{
  "d_mlp": 640,
  "norm": "layernorm",
  "qk_norm": false,
  "attn_scale": 0.125,
  "schedule": "wsd",
  "decay_fraction": 0.655,
  "decay_shape": "linear",
  "batch_tokens": 16384,
  "steps": 9620
}
Each number is 50 + 10 x the weight over its row's rms, rounded and kept within 0 to 99. Layers, rows and columns count from 0. The size before them is the row's rms in percent of the matrix's.

# layer 9 MLP down, 160x640, rms 0.157, rows 0-159, columns 120-159
104:49 46 38 39 48 60 50 37 32 52 49 52 47 53 68 54 60 52 43 41 56 42 36 54 37 46 57 42 44 26 49 46 39 53 48 45 47 51 28 58
098:50 49 63 55 39 42 56 50 36 61 50 45 35 51 62 72 37 70 58 42 52 51 57 42 37 46 44 58 53 49 48 53 51 63 51 51 39 63 38 47
149:66 50 66 52 50 60 45 47 53 53 62 51 36 80 49 34 58 46 41 46 61 48 60 41 49 52 53 49 58 48 64 42 43 52 56 66 50 43 49 58
101:38 76 50 49 40 42 40 45 60 47 54 43 58 55 49 57 38 35 40 50 58 51 52 53 42 36 45 44 60 33 67 61 54 65 55 47 37 46 61 53
104:35 45 52 63 32 53 51 52 46 57 58 38 51 56 39 48 40 34 65 60 66 28 52 54 54 50 40 43 44 56 38 47 57 47 47 46 45 53 39 65
094:53 46 47 54 58 43 52 56 48 39 50 50 37 59 43 53 50 45 50 39 41 24 57 48 52 51 37 56 45 48 32 58 50 59 64 45 61 46 46 43
098:45 56 51 54 56 46 46 39 57 58 65 30 43 47 40 64 50 54 48 46 49 76 60 39 30 45 41 53 38 56 40 37 69 40 30 47 66 48 52 37
093:50 54 67 48 64 40 49 57 53 58 33 38 57 52 57 27 30 70 57 53 57 50 41 45 56 51 42 42 52 53 56 74 42 56 54 56 53 56 45 52
107:40 58 58 37 19 51 52 30 27 51 74 53 51 42 47 53 72 54 49 53 45 57 39 40 67 39 37 53 59 36 49 55 53 40 58 53 46 52 54 52
132:62 42 43 57 32 44 42 66 52 50 47 49 47 37 61 68 60 25 56 40 46 48 62 69 58 53 62 62 56 60 42 41 45 34 46 48 56 26 46 55
098:44 37 53 38 41 45 50 68 18 55 56 59 46 47 61 65 71 46 33 58 28 61 55 53 39 54 58 48 38 50 71 38 59 44 42 57 45 54 31 51
103:65 43 42 58 65 59 31 79 70 56 50 58 55 47 50 48 32 54 60 37 43 55 47 66 51 43 56 53 58 53 40 47 53 68 38 75 45 35 69 55
104:60 55 52 55 57 49 61 64 39 46 58 36 52 36 65 60 76 43 44 53 51 57 55 44 34 60 53 56 71 51 48 50 55 68 54 52 41 70 31 45
094:51 44 52 52 43 45 48 40 52 44 51 73 44 61 44 52 50 35 59 48 41 27 41 54 62 58 56 41 46 63 53 42 46 61 43 46 53 68 47 38
091:47 48 52 42 48 54 39 63 46 36 42 42 68 60 57 59 68 28 21 37 63 73 60 57 18 39 39 48 62 48 45 67 49 31 52 51 67 54 53 55
097:36 38 34 49 62 52 45 40 29 61 47 52 43 44 51 30 50 57 64 56 55 63 40 45 38 56 30 46 50 43 39 63 49 53 58 39 61 55 41 48
094:48 46 50 60 56 52 60 47 49 59 44 52 41 61 54 46 53 50 41 25 55 56 53 56 43 59 45 42 32 56 42 37 54 54 57 45 39 55 55 46
098:50 53 57 66 58 43 66 54 63 41 51 43 50 52 46 57 53 59 43 53 26 55 65 58 46 50 61 44 45 55 55 32 43 38 48 54 43 56 41 48
093:47 53 51 55 59 64 38 61 81 46 56 42 41 65 38 56 56 30 41 36 56 39 46 64 62 61 56 51 55 65 37 50 58 63 48 44 47 45 58 74
099:53 65 57 47 46 32 59 60 45 50 59 50 44 53 37 52 63 58 43 59 41 24 50 37 39 47 44 40 50 58 54 61 68 57 47 52 59 66 60 62
096:42 40 44 73 56 47 55 52 48 53 52 50 61 56 41 58 67 49 68 51 61 38 54 34 52 49 48 51 54 35 42 70 65 56 40 55 41 67 45 56
100:49 45 62 46 41 35 46 57 33 53 44 55 46 38 59 38 73 35 68 56 34 43 50 50 48 46 53 34 16 66 55 47 38 47 71 38 53 41 39 52
100:41 54 41 33 38 52 49 41 43 51 67 51 39 57 45 46 43 41 52 35 33 45 48 32 58 49 48 53 39 46 47 47 49 69 66 65 44 37 39 58
097:48 49 62 48 43 41 57 47 46 52 42 49 52 50 48 42 53 59 54 55 24 36 57 44 52 39 46 54 64 59 50 48 59 66 32 40 65 34 53 54
104:45 45 53 47 55 52 48 40 67 49 55 48 36 47 49 51 61 49 71 49 42 51 38 50 67 51 55 42 35 35 51 67 49 62 52 64 51 47 54 40
101:45 56 58 63 63 53 52 47 53 41 47 61 58 57 32 42 41 53 43 47 67 59 52 69 41 43 54 57 41 41 52 36 57 51 64 36 53 42 55 37
096:68 45 45 41 76 58 52 41 64 46 57 64 42 48 60 63 63 43 47 55 46 39 64 54 71 49 55 46 60 54 54 37 50 46 49 51 56 54 51 65
097:49 37 42 47 53 58 62 44 53 60 42 51 49 47 47 52 53 46 53 47 53 37 47 52 49 39 48 49 79 39 40 55 60 38 24 41 53 46 57 37
099:55 48 51 64 68 54 61 53 45 54 45 52 55 47 43 57 38 50 39 66 42 44 40 36 56 61 62 49 33 49 51 42 45 61 59 67 50 67 52 51
104:60 44 50 61 40 50 44 53 34 38 31 54 56 52 46 44 34 63 54 43 65 52 54 48 71 44 47 35 62 36 46 61 34 43 61 51 55 50 47 45
097:61 44 35 62 53 60 42 43 53 39 45 63 55 62 40 54 40 44 50 66 28 55 39 41 52 51 40 51 48 42 50 57 68 43 52 63 51 42 38 52
087:63 55 42 51 54 42 50 63 66 55 40 58 49 33 46 38 55 60 44 47 59 28 53 45 57 49 68 63 40 59 54 51 45 44 40 54 47 51 47 64
099:50 45 50 54 39 56 65 49 39 56 48 32 64 54 75 52 57 47 51 42 53 51 37 71 28 69 39 49 60 37 50 34 52 53 50 62 32 62 49 50
090:54 53 62 36 35 49 50 60 49 27 40 45 37 41 41 42 34 51 60 57 55 50 51 51 51 59 62 27 50 44 53 57 37 59 33 63 62 39 40 58
097:62 51 44 56 46 72 64 42 72 51 47 56 34 51 50 48 57 43 45 52 74 60 66 57 63 51 46 71 63 53 56 73 44 41 46 64 54 39 53 63
102:58 52 47 34 43 53 47 55 67 69 52 48 58 58 60 43 70 68 42 60 53 35 65 32 59 37 49 53 40 50 51 35 45 50 51 44 42 65 59 55
099:51 47 52 47 64 52 50 62 65 54 55 60 65 54 39 49 61 52 47 53 45 58 44 57 45 43 52 46 45 55 53 41 48 58 53 36 47 42 49 35
098:36 50 51 25 66 53 49 33 35 43 49 35 63 56 44 47 56 45 32 64 50 68 36 59 45 45 51 49 40 53 50 36 47 41 51 57 47 52 47 49
105:52 49 50 54 51 50 52 62 47 62 36 29 49 59 48 43 58 43 56 58 59 55 31 41 68 55 54 53 66 53 38 42 50 57 60 43 52 43 56 44
098:44 56 50 60 38 36 57 56 59 61 58 52 51 60 53 51 41 60 57 41 78 50 43 56 62 47 60 36 46 47 52 41 54 35 61 47 48 56 58 50
176:60 42 72 43 73 55 56 53 37 45 42 58 36 59 52 56 52 60 56 42 61 54 52 35 51 52 53 42 65 33 60 33 52 61 59 59 61 52 54 43
094:44 62 60 60 65 55 69 53 55 44 38 53 56 49 37 50 51 38 45 45 48 58 53 63 58 69 56 56 41 50 44 40 56 76 48 71 43 40 70 43
100:47 55 40 56 71 45 59 44 46 54 61 44 52 57 59 57 34 59 51 34 56 51 60 55 54 72 30 47 45 64 56 61 49 42 55 54 39 45 40 36
100:57 47 42 74 47 48 68 37 45 55 44 77 32 46 62 48 46 36 56 58 59 41 71 34 51 48 33 40 44 55 66 37 55 44 44 52 63 48 53 42
098:43 25 56 36 55 53 49 39 56 55 62 40 52 50 51 48 59 62 37 48 70 59 62 46 55 46 57 58 53 60 52 43 46 30 57 58 43 51 57 46
092:50 58 59 48 72 44 68 57 52 36 53 50 56 57 36 30 46 65 60 51 43 55 45 43 53 64 66 40 42 53 51 84 34 38 47 60 36 43 54 51
099:50 39 58 52 38 50 43 56 55 58 54 63 53 59 43 52 43 69 57 52 61 57 46 56 60 34 54 62 68 45 41 65 56 54 61 45 46 50 41 46
099:49 79 44 48 32 55 58 65 59 51 44 54 50 51 46 52 49 53 53 47 49 69 46 43 38 45 48 53 39 52 47 48 44 45 49 47 36 40 41 27
104:56 65 46 56 42 46 51 51 58 36 34 48 38 64 53 62 66 32 61 44 65 53 39 46 31 76 44 55 44 54 56 63 61 62 32 55 42 45 45 60
098:37 48 45 58 40 50 54 45 57 49 57 42 60 28 32 44 62 51 58 58 42 44 49 49 55 48 68 55 43 65 42 44 50 47 39 33 30 32 44 45
096:60 63 51 40 38 65 45 69 52 39 54 56 36 35 69 49 42 39 40 37 54 46 63 49 37 43 56 55 56 42 46 64 40 41 67 67 37 46 56 46
094:56 62 53 61 48 51 44 52 42 55 49 45 48 58 44 32 64 55 58 55 51 52 63 57 40 62 45 62 59 65 41 52 56 41 55 50 24 61 45 49
101:43 68 56 44 20 43 53 57 67 44 53 57 56 53 46 43 39 42 40 56 58 50 66 60 52 43 45 60 45 28 65 45 44 57 54 53 47 52 41 54
099:42 54 60 36 66 50 52 55 25 39 43 53 52 72 43 54 67 42 35 43 55 73 48 50 45 45 59 53 37 52 44 47 46 58 41 43 58 58 48 41
105:56 56 55 43 61 46 45 45 49 54 44 49 34 43 52 54 50 48 53 59 53 58 46 43 48 51 55 42 60 55 41 61 63 27 60 43 37 52 63 60
103:52 51 37 53 50 63 47 46 41 50 53 54 40 46 57 60 55 56 61 54 44 49 33 37 62 64 47 53 53 35 63 60 52 58 62 58 54 53 33 41
095:54 62 36 60 58 51 63 59 40 65 58 48 57 42 71 42 68 59 67 57 44 50 64 47 33 61 55 64 36 42 42 29 50 48 40 48 35 45 47 56
089:59 42 31 59 40 56 43 57 29 45 65 44 61 44 53 53 45 60 58 38 42 41 55 36 36 54 48 53 55 47 44 46 43 43 46 44 63 44 39 69
093:44 47 37 38 49 39 56 38 48 53 48 31 60 58 61 54 72 39 61 42 48 21 42 50 44 59 52 55 49 43 57 39 38 48 62 26 63 55 48 82
112:35 39 53 38 54 58 40 53 55 51 46 50 47 54 47 48 64 54 57 47 48 43 43 30 36 56 53 53 42 38 56 52 59 50 66 49 51 48 50 41
100:58 32 55 68 64 48 56 40 51 46 48 57 48 58 43 52 41 41 58 40 44 47 57 54 64 64 51 49 42 45 53 33 55 48 43 47 49 48 50 52
105:36 57 55 46 44 43 55 48 59 42 57 41 53 48 42 32 46 61 31 48 48 79 47 52 64 58 60 56 59 50 54 52 37 38 35 59 46 26 33 54
105:53 42 50 49 65 59 48 35 49 65 38 65 48 47 44 41 28 51 37 61 55 56 56 54 63 50 64 43 45 60 66 23 46 51 43 55 44 59 65 49
094:64 39 46 53 42 57 44 41 52 62 62 35 46 67 42 41 34 56 43 53 49 41 44 55 42 37 56 45 27 53 54 41 43 52 45 62 51 57 59 48
095:54 48 48 45 59 49 41 57 58 49 81 59 41 60 34 48 54 46 52 46 53 78 47 48 61 81 50 38 66 56 48 55 49 51 51 70 48 38 53 54
094:42 43 45 59 23 38 53 47 53 55 57 54 47 51 71 58 52 59 73 68 50 72 45 65 46 73 60 56 39 43 51 50 46 41 53 50 66 60 42 45
096:47 39 48 41 40 48 72 58 34 49 37 44 54 46 32 43 53 47 57 62 48 40 68 46 53 38 62 67 52 61 52 45 58 67 22 51 65 53 60 64
098:51 56 37 38 35 52 37 51 51 44 69 48 54 44 55 52 45 53 40 41 56 52 62 41 40 52 46 54 43 55 64 53 48 58 43 47 55 54 44 39
101:64 39 57 52 52 60 40 42 66 51 28 61 47 54 50 56 54 35 36 63 48 68 36 43 62 56 26 36 44 66 44 23 58 41 55 52 42 46 61 46
095:63 47 51 36 60 50 56 56 57 46 53 43 48 50 48 44 52 53 55 55 50 42 36 59 33 35 52 44 47 53 40 46 46 52 40 55 64 45 43 54
097:42 52 43 59 57 52 53 58 54 64 58 58 55 52 44 31 35 59 45 54 46 35 64 67 88 53 52 44 44 54 52 57 40 52 56 28 49 49 70 59
098:70 56 31 61 35 46 58 63 29 42 51 27 61 46 51 50 40 46 52 39 57 54 43 51 50 54 42 49 48 58 55 47 31 54 45 43 75 47 57 57
103:53 59 38 58 33 40 41 52 54 49 55 57 54 55 52 35 33 55 58 40 42 67 29 48 46 52 48 47 57 36 47 63 61 63 54 63 47 50 46 58
096:50 41 51 49 35 46 55 26 40 56 56 51 65 52 62 52 80 38 57 54 39 54 60 41 36 30 44 45 39 41 55 53 61 48 43 35 46 42 53 49
097:57 60 44 40 49 38 58 34 38 49 49 48 53 41 48 44 59 59 63 62 46 42 43 55 53 34 52 48 36 36 49 73 50 41 32 37 38 40 34 46
099:58 55 50 58 66 50 63 58 56 50 40 37 49 73 45 52 35 48 42 55 45 46 58 44 52 68 56 49 36 40 51 59 51 54 58 56 48 40 40 52
095:61 61 39 54 41 44 66 35 77 47 51 63 58 42 55 45 20 42 43 46 31 35 50 53 70 22 38 30 50 58 48 42 50 55 46 42 46 63 33 41
095:49 47 41 45 33 59 52 53 48 63 51 38 49 39 43 44 35 61 65 31 54 47 38 49 55 43 33 51 58 60 49 24 51 49 51 48 56 45 42 37
095:41 56 60 54 56 38 68 56 76 41 32 49 69 58 35 59 52 45 62 54 35 68 49 48 46 51 55 35 54 41 39 63 45 65 48 42 54 36 63 64
093:63 54 37 36 61 69 50 68 48 39 42 47 47 42 56 64 54 48 37 51 63 45 55 57 73 68 47 69 60 57 54 41 26 49 55 60 58 55 60 46
097:39 75 59 43 39 49 35 45 48 56 36 62 56 43 55 47 46 46 45 57 48 60 67 43 54 34 59 47 64 43 66 19 53 57 43 42 72 40 69 48
099:49 39 50 74 53 47 54 54 42 59 31 45 40 60 52 66 37 61 43 39 57 38 58 40 40 39 69 50 45 57 44 64 48 46 47 71 53 56 44 53
102:49 40 55 32 46 54 53 65 90 49 47 58 51 44 42 45 49 61 53 63 50 38 54 38 56 55 55 45 50 69 47 59 68 39 48 43 45 42 59 49
092:67 37 42 48 47 67 36 53 41 47 62 45 61 40 58 38 40 56 45 70 54 66 52 43 49 38 51 51 64 57 57 28 45 42 40 45 34 47 55 48
092:36 49 43 36 57 52 40 45 48 38 33 36 53 42 43 42 51 44 40 42 48 24 49 63 52 37 66 45 34 37 58 39 30 42 46 42 51 38 56 63
105:52 44 38 29 59 51 56 49 41 43 54 58 38 31 70 43 66 49 60 49 57 43 38 41 61 56 60 57 44 42 54 48 52 44 67 64 73 47 52 51
099:47 59 51 42 45 46 35 51 55 56 49 53 69 51 59 44 45 61 50 56 55 45 43 58 59 37 30 45 37 53 47 51 63 58 53 53 62 50 43 45
097:40 59 61 49 37 42 47 45 54 59 55 45 50 41 69 32 53 43 69 46 48 70 39 31 39 33 48 50 51 32 38 62 36 49 37 56 40 42 59 40
101:54 44 39 53 57 42 58 54 52 43 48 61 55 53 47 65 59 47 54 43 60 47 49 46 56 32 48 59 63 48 75 61 61 37 51 54 47 51 53 63
094:47 37 60 59 67 39 64 61 56 40 53 36 50 59 45 49 49 54 51 36 59 65 30 48 63 36 39 58 53 50 40 80 59 66 53 44 53 56 58 45
099:63 51 58 56 55 41 51 50 42 41 59 51 38 55 50 56 46 50 53 56 56 69 43 58 46 53 48 43 64 55 49 67 59 55 35 46 47 66 47 39
099:58 50 45 63 47 43 42 46 59 55 61 49 60 55 45 44 28 56 64 45 46 25 40 51 49 42 54 47 34 64 43 33 57 52 69 54 54 58 40 47
098:39 52 52 42 63 54 65 54 63 30 41 34 46 38 41 58 40 45 36 45 48 43 47 57 46 48 47 60 48 49 33 35 43 32 36 69 48 57 49 38
105:60 50 50 59 50 39 37 68 34 53 49 34 54 28 56 55 61 47 28 55 43 48 51 55 36 52 45 59 68 43 51 60 44 56 55 48 38 59 52 37
097:56 55 47 43 24 56 68 45 64 52 59 63 55 30 60 47 70 59 43 52 54 71 59 57 53 45 48 65 46 67 51 47 47 68 51 62 60 48 60 54
093:44 54 37 32 23 53 51 53 47 51 59 60 45 54 57 59 49 48 57 47 50 37 48 55 49 66 59 53 24 54 51 38 65 49 60 41 47 53 48 55
104:52 52 39 60 51 49 47 51 63 45 38 63 42 63 39 52 44 45 61 52 51 58 48 50 56 54 63 42 53 52 55 52 41 50 38 57 51 50 52 54
095:33 58 53 32 54 39 54 55 52 52 46 39 38 51 49 61 34 55 58 37 44 52 62 51 50 58 46 49 69 44 64 69 46 45 37 48 29 58 42 58
106:45 68 45 56 40 62 50 49 44 58 68 47 48 53 56 48 17 58 51 50 38 59 34 45 42 36 38 54 46 52 49 56 62 48 51 37 39 55 48 56
101:39 46 55 56 45 50 58 53 54 56 46 52 41 54 53 43 47 54 42 39 43 28 68 44 58 51 47 51 68 46 58 72 59 52 52 43 53 50 50 46
101:58 48 65 55 48 50 58 65 45 51 42 49 43 49 48 67 58 40 56 46 48 54 51 46 46 47 46 48 79 50 59 62 27 65 59 57 62 45 71 54
116:46 41 61 52 48 54 57 39 63 31 42 51 61 58 54 48 64 34 45 43 68 63 39 54 64 54 57 31 73 43 41 46 42 52 55 52 62 53 42 48
091:58 39 52 39 49 47 47 53 59 31 54 66 53 62 40 43 37 58 45 58 67 45 36 60 62 73 58 57 46 55 55 62 54 41 47 46 41 47 58 64
095:40 40 42 57 40 62 49 47 50 45 45 56 54 60 53 57 32 37 65 60 48 49 63 46 39 52 47 57 46 60 50 46 54 38 52 47 60 47 47 47
092:34 48 47 45 47 51 63 50 54 57 64 63 55 44 53 48 66 38 42 68 32 54 48 52 40 46 43 43 38 61 52 36 48 58 41 47 45 49 60 51
097:51 45 52 37 60 36 57 55 44 43 50 52 66 53 42 61 41 33 42 49 46 35 53 69 53 60 48 60 49 57 54 35 46 60 32 46 51 54 51 66
098:53 47 45 46 54 52 52 32 50 60 43 48 49 42 61 47 36 49 52 46 47 51 49 47 40 71 45 48 42 40 58 40 41 52 54 47 43 73 42 29
101:56 36 61 38 48 50 56 47 54 43 43 54 54 64 44 34 58 44 32 50 47 40 49 58 67 45 68 39 48 49 53 63 44 42 45 57 56 34 52 70
094:49 40 38 46 35 72 63 56 39 55 52 56 61 46 51 42 42 51 53 55 38 39 62 53 49 41 40 47 43 53 58 47 47 64 45 45 44 39 47 51
100:48 59 48 59 72 57 46 46 27 50 51 52 50 49 40 54 52 52 66 39 44 51 56 70 44 50 32 52 53 33 68 61 51 49 60 52 52 53 60 58
096:44 59 41 41 30 57 39 41 31 69 53 51 48 36 52 70 51 47 59 43 56 38 40 51 30 38 56 56 35 47 53 45 55 53 49 19 63 50 20 52
095:50 42 52 58 40 49 42 48 59 47 51 58 63 45 28 53 47 55 55 60 43 62 36 41 53 47 43 48 58 51 33 38 58 33 48 53 51 50 51 40
089:58 45 48 74 56 36 62 43 78 49 51 57 46 39 56 60 50 53 26 41 48 55 51 46 66 49 49 44 48 49 45 44 51 40 50 51 49 38 46 45
094:55 50 60 24 46 49 51 44 45 65 66 54 37 41 40 35 39 55 53 53 30 48 37 45 46 56 43 50 54 43 49 54 50 62 50 30 67 38 51 64
095:43 44 60 42 62 55 57 34 70 39 42 44 34 49 65 52 35 28 46 57 48 44 51 67 67 42 45 34 54 53 39 32 40 37 60 50 51 27 62 40
095:48 55 39 30 47 51 49 47 58 50 49 39 50 49 51 61 55 43 19 61 40 48 30 58 29 55 44 59 46 53 45 50 39 33 35 46 54 42 54 54
097:58 46 50 56 56 54 75 27 54 54 59 52 60 46 48 43 40 54 62 62 33 23 39 45 54 63 39 54 46 47 31 62 58 39 62 47 40 51 67 55
091:47 54 39 40 43 63 58 58 52 42 48 57 51 53 38 39 57 55 55 45 78 33 45 39 40 64 60 49 56 51 67 51 47 50 46 47 48 48 47 42
097:51 47 37 37 56 54 54 55 53 40 51 54 58 55 56 47 66 43 65 51 54 53 35 51 53 41 21 57 72 39 60 50 57 61 47 45 54 59 51 41
105:49 48 53 46 55 48 39 59 40 50 37 39 44 33 64 47 54 58 46 63 50 54 51 55 52 51 45 50 75 44 53 48 43 58 62 56 73 50 64 62
090:42 58 44 39 50 51 46 46 56 48 45 52 43 46 47 49 27 54 49 36 32 55 39 37 55 51 52 50 48 56 40 50 57 45 54 50 52 64 55 38
113:64 38 72 42 57 61 37 63 47 52 38 54 35 67 59 44 53 43 39 51 58 61 51 51 52 57 59 50 50 55 45 41 48 40 71 52 67 54 55 34
103:56 41 53 71 52 50 49 42 66 46 43 54 45 68 52 46 55 42 44 55 37 47 58 56 69 46 58 59 54 67 68 61 49 57 50 57 50 50 68 60
093:48 49 50 55 39 54 49 54 63 64 67 44 35 45 44 61 45 65 57 26 44 58 55 45 44 58 62 56 42 64 58 53 44 37 37 43 40 55 44 58
101:55 44 56 69 60 57 38 58 38 51 42 41 53 50 54 42 47 57 46 39 62 47 44 48 51 61 34 49 50 49 71 60 55 39 67 58 47 45 60 41
099:41 50 50 68 34 42 44 31 52 54 55 46 48 57 52 50 58 55 43 39 53 58 57 47 69 56 59 55 51 55 49 85 51 49 62 50 41 49 45 43
096:46 44 51 53 33 49 52 62 48 39 54 52 47 68 87 41 69 52 53 51 44 51 65 40 45 47 64 58 33 61 36 51 66 31 59 49 37 50 39 38
100:51 51 55 58 40 44 54 40 53 35 48 45 55 48 54 45 72 51 43 45 53 56 51 65 61 46 42 52 54 54 46 54 45 53 47 37 57 65 37 52
102:50 59 55 53 53 61 38 51 51 40 52 57 45 38 44 55 38 38 39 56 56 58 31 44 35 53 54 55 50 31 54 51 59 53 54 48 39 59 49 40
103:45 57 47 49 44 39 70 46 38 54 51 43 53 47 42 52 43 52 54 63 57 42 45 58 36 43 44 39 55 33 50 56 49 47 62 63 37 49 34 37
098:58 64 39 39 52 48 41 44 35 53 33 43 56 41 76 48 70 50 53 53 41 44 50 58 19 53 37 52 46 44 48 35 53 49 32 60 57 48 55 50
092:51 47 58 51 58 57 46 38 41 49 41 64 44 56 49 50 35 58 45 59 49 57 60 53 54 51 47 46 49 47 32 52 47 38 33 50 49 51 53 37
095:43 38 61 21 68 49 45 46 40 41 63 48 53 43 56 50 76 42 37 48 55 45 46 43 37 47 44 54 45 54 49 64 61 46 57 51 51 63 62 53
130:30 65 41 64 40 43 57 39 49 41 42 37 45 39 38 41 38 63 53 58 44 75 46 44 50 44 52 46 49 50 52 58 47 70 58 48 51 59 54 42
095:47 38 57 52 59 47 44 59 41 42 39 49 55 43 59 51 43 48 54 61 67 36 77 43 52 62 65 55 52 58 53 60 46 49 53 48 54 46 56 39
096:46 62 68 63 66 56 31 56 40 67 53 43 61 36 53 60 53 47 52 37 58 49 59 47 48 54 45 49 62 37 46 66 68 49 41 40 53 38 32 54
102:56 48 51 57 32 54 48 42 40 47 41 53 49 45 64 45 38 47 46 52 45 47 51 41 39 49 50 32 45 54 57 44 51 56 54 42 33 42 52 41
098:44 55 40 35 80 50 33 55 47 50 51 58 69 38 41 64 47 40 41 52 57 40 61 57 34 63 59 49 18 56 41 45 46 47 53 48 43 49 60 58
095:50 51 47 53 72 43 42 50 39 64 61 50 46 48 35 53 51 55 68 64 53 50 63 36 49 47 62 52 64 63 59 64 55 42 64 41 43 62 54 55
095:50 51 63 46 45 54 40 36 52 45 44 58 54 52 53 50 55 39 49 40 65 53 52 55 49 55 59 53 33 43 48 42 42 41 50 59 41 56 69 43
096:60 38 54 47 58 41 31 63 46 52 56 58 48 42 59 53 40 40 56 45 49 44 51 52 54 56 37 61 71 52 41 49 40 61 38 36 46 47 47 61
085:67 32 57 47 52 60 44 31 55 39 52 59 57 56 70 44 59 45 42 46 43 33 71 40 45 61 42 69 60 67 60 57 50 64 52 45 60 63 40 54
089:51 43 51 57 42 45 55 63 54 49 56 51 63 47 57 54 60 46 46 28 41 60 35 58 52 66 61 49 45 67 46 45 57 43 67 52 38 49 39 53
097:56 56 48 24 63 45 53 50 36 49 56 36 48 50 38 54 56 39 46 57 40 66 59 43 38 36 32 62 43 51 43 37 39 48 39 58 65 37 64 52
086:35 36 55 40 56 51 45 48 52 68 59 55 41 48 48 57 54 47 46 53 32 43 43 52 57 41 56 67 39 48 53 44 41 49 56 47 63 60 48 55
105:66 32 43 19 57 57 39 67 32 48 60 48 32 60 55 45 51 59 56 53 73 36 57 46 45 52 51 56 52 56 49 43 56 55 53 49 64 55 50 47
109:54 59 61 54 50 48 48 53 68 50 36 59 64 49 45 51 47 58 48 57 45 64 51 55 62 42 56 40 41 52 52 31 37 59 43 52 52 29 66 64
117:51 43 46 47 54 49 71 39 51 55 57 50 61 41 56 49 73 64 49 54 24 68 47 64 43 52 46 57 31 44 46 38 55 36 26 40 32 62 52 51
096:49 65 47 55 43 35 34 60 38 51 74 51 58 38 56 70 40 46 55 59 45 51 48 58 32 38 52 28 59 53 28 39 50 64 45 50 66 57 34 59
103:76 38 48 45 44 53 46 53 70 50 55 49 52 53 40 57 53 68 43 57 45 38 59 66 70 40 61 46 64 52 39 56 48 56 53 48 34 39 54 58
102:29 50 45 68 52 54 57 34 48 52 59 43 51 44 32 61 54 60 43 34 36 45 50 44 53 61 53 57 53 39 43 71 60 46 48 43 43 51 45 34
105:46 73 55 43 36 44 46 40 51 54 44 44 54 55 43 57 50 48 20 40 54 51 42 51 60 27 62 40 49 44 51 45 55 42 58 46 56 52 59 57
100:65 66 59 35 53 49 52 50 33 46 50 59 62 37 48 72 48 52 31 50 54 52 52 62 58 38 48 52 58 52 48 47 48 65 56 49 52 50 54 63
107:40 52 43 66 55 61 48 46 57 43 52 60 56 50 44 36 41 54 55 51 61 57 25 49 61 43 42 53 53 61 39 63 46 45 51 44 61 31 56 53
099:43 27 50 58 47 40 40 64 40 53 51 45 44 58 45 62 59 64 58 51 46 74 62 50 42 47 40 52 37 61 52 61 58 48 54 41 63 48 53 40
094:32 51 46 58 35 38 40 42 40 54 57 37 64 48 45 43 48 46 58 67 66 27 53 60 40 31 37 39 63 49 47 27 57 40 55 41 54 43 49 47
094:54 49 34 45 50 41 29 42 56 62 43 41 48 39 35 44 40 56 65 56 52 61 40 55 53 57 56 51 50 58 66 73 59 53 53 54 47 57 62 59
098:52 47 69 61 68 52 37 46 41 42 45 43 52 46 55 41 60 59 74 41 44 55 26 50 63 52 49 50 72 57 59 61 45 41 49 47 59 64 66 44
114:28 67 54 76 45 38 47 65 55 52 48 53 59 51 32 33 32 47 57 32 47 39 52 49 47 57 47 53 49 40 62 65 59 67 48 55 27 53 50 42
101:62 45 66 71 66 51 51 64 61 46 46 48 42 56 49 55 51 43 72 49 57 43 61 54 46 54 42 46 58 42 45 47 43 51 53 63 58 58 42 46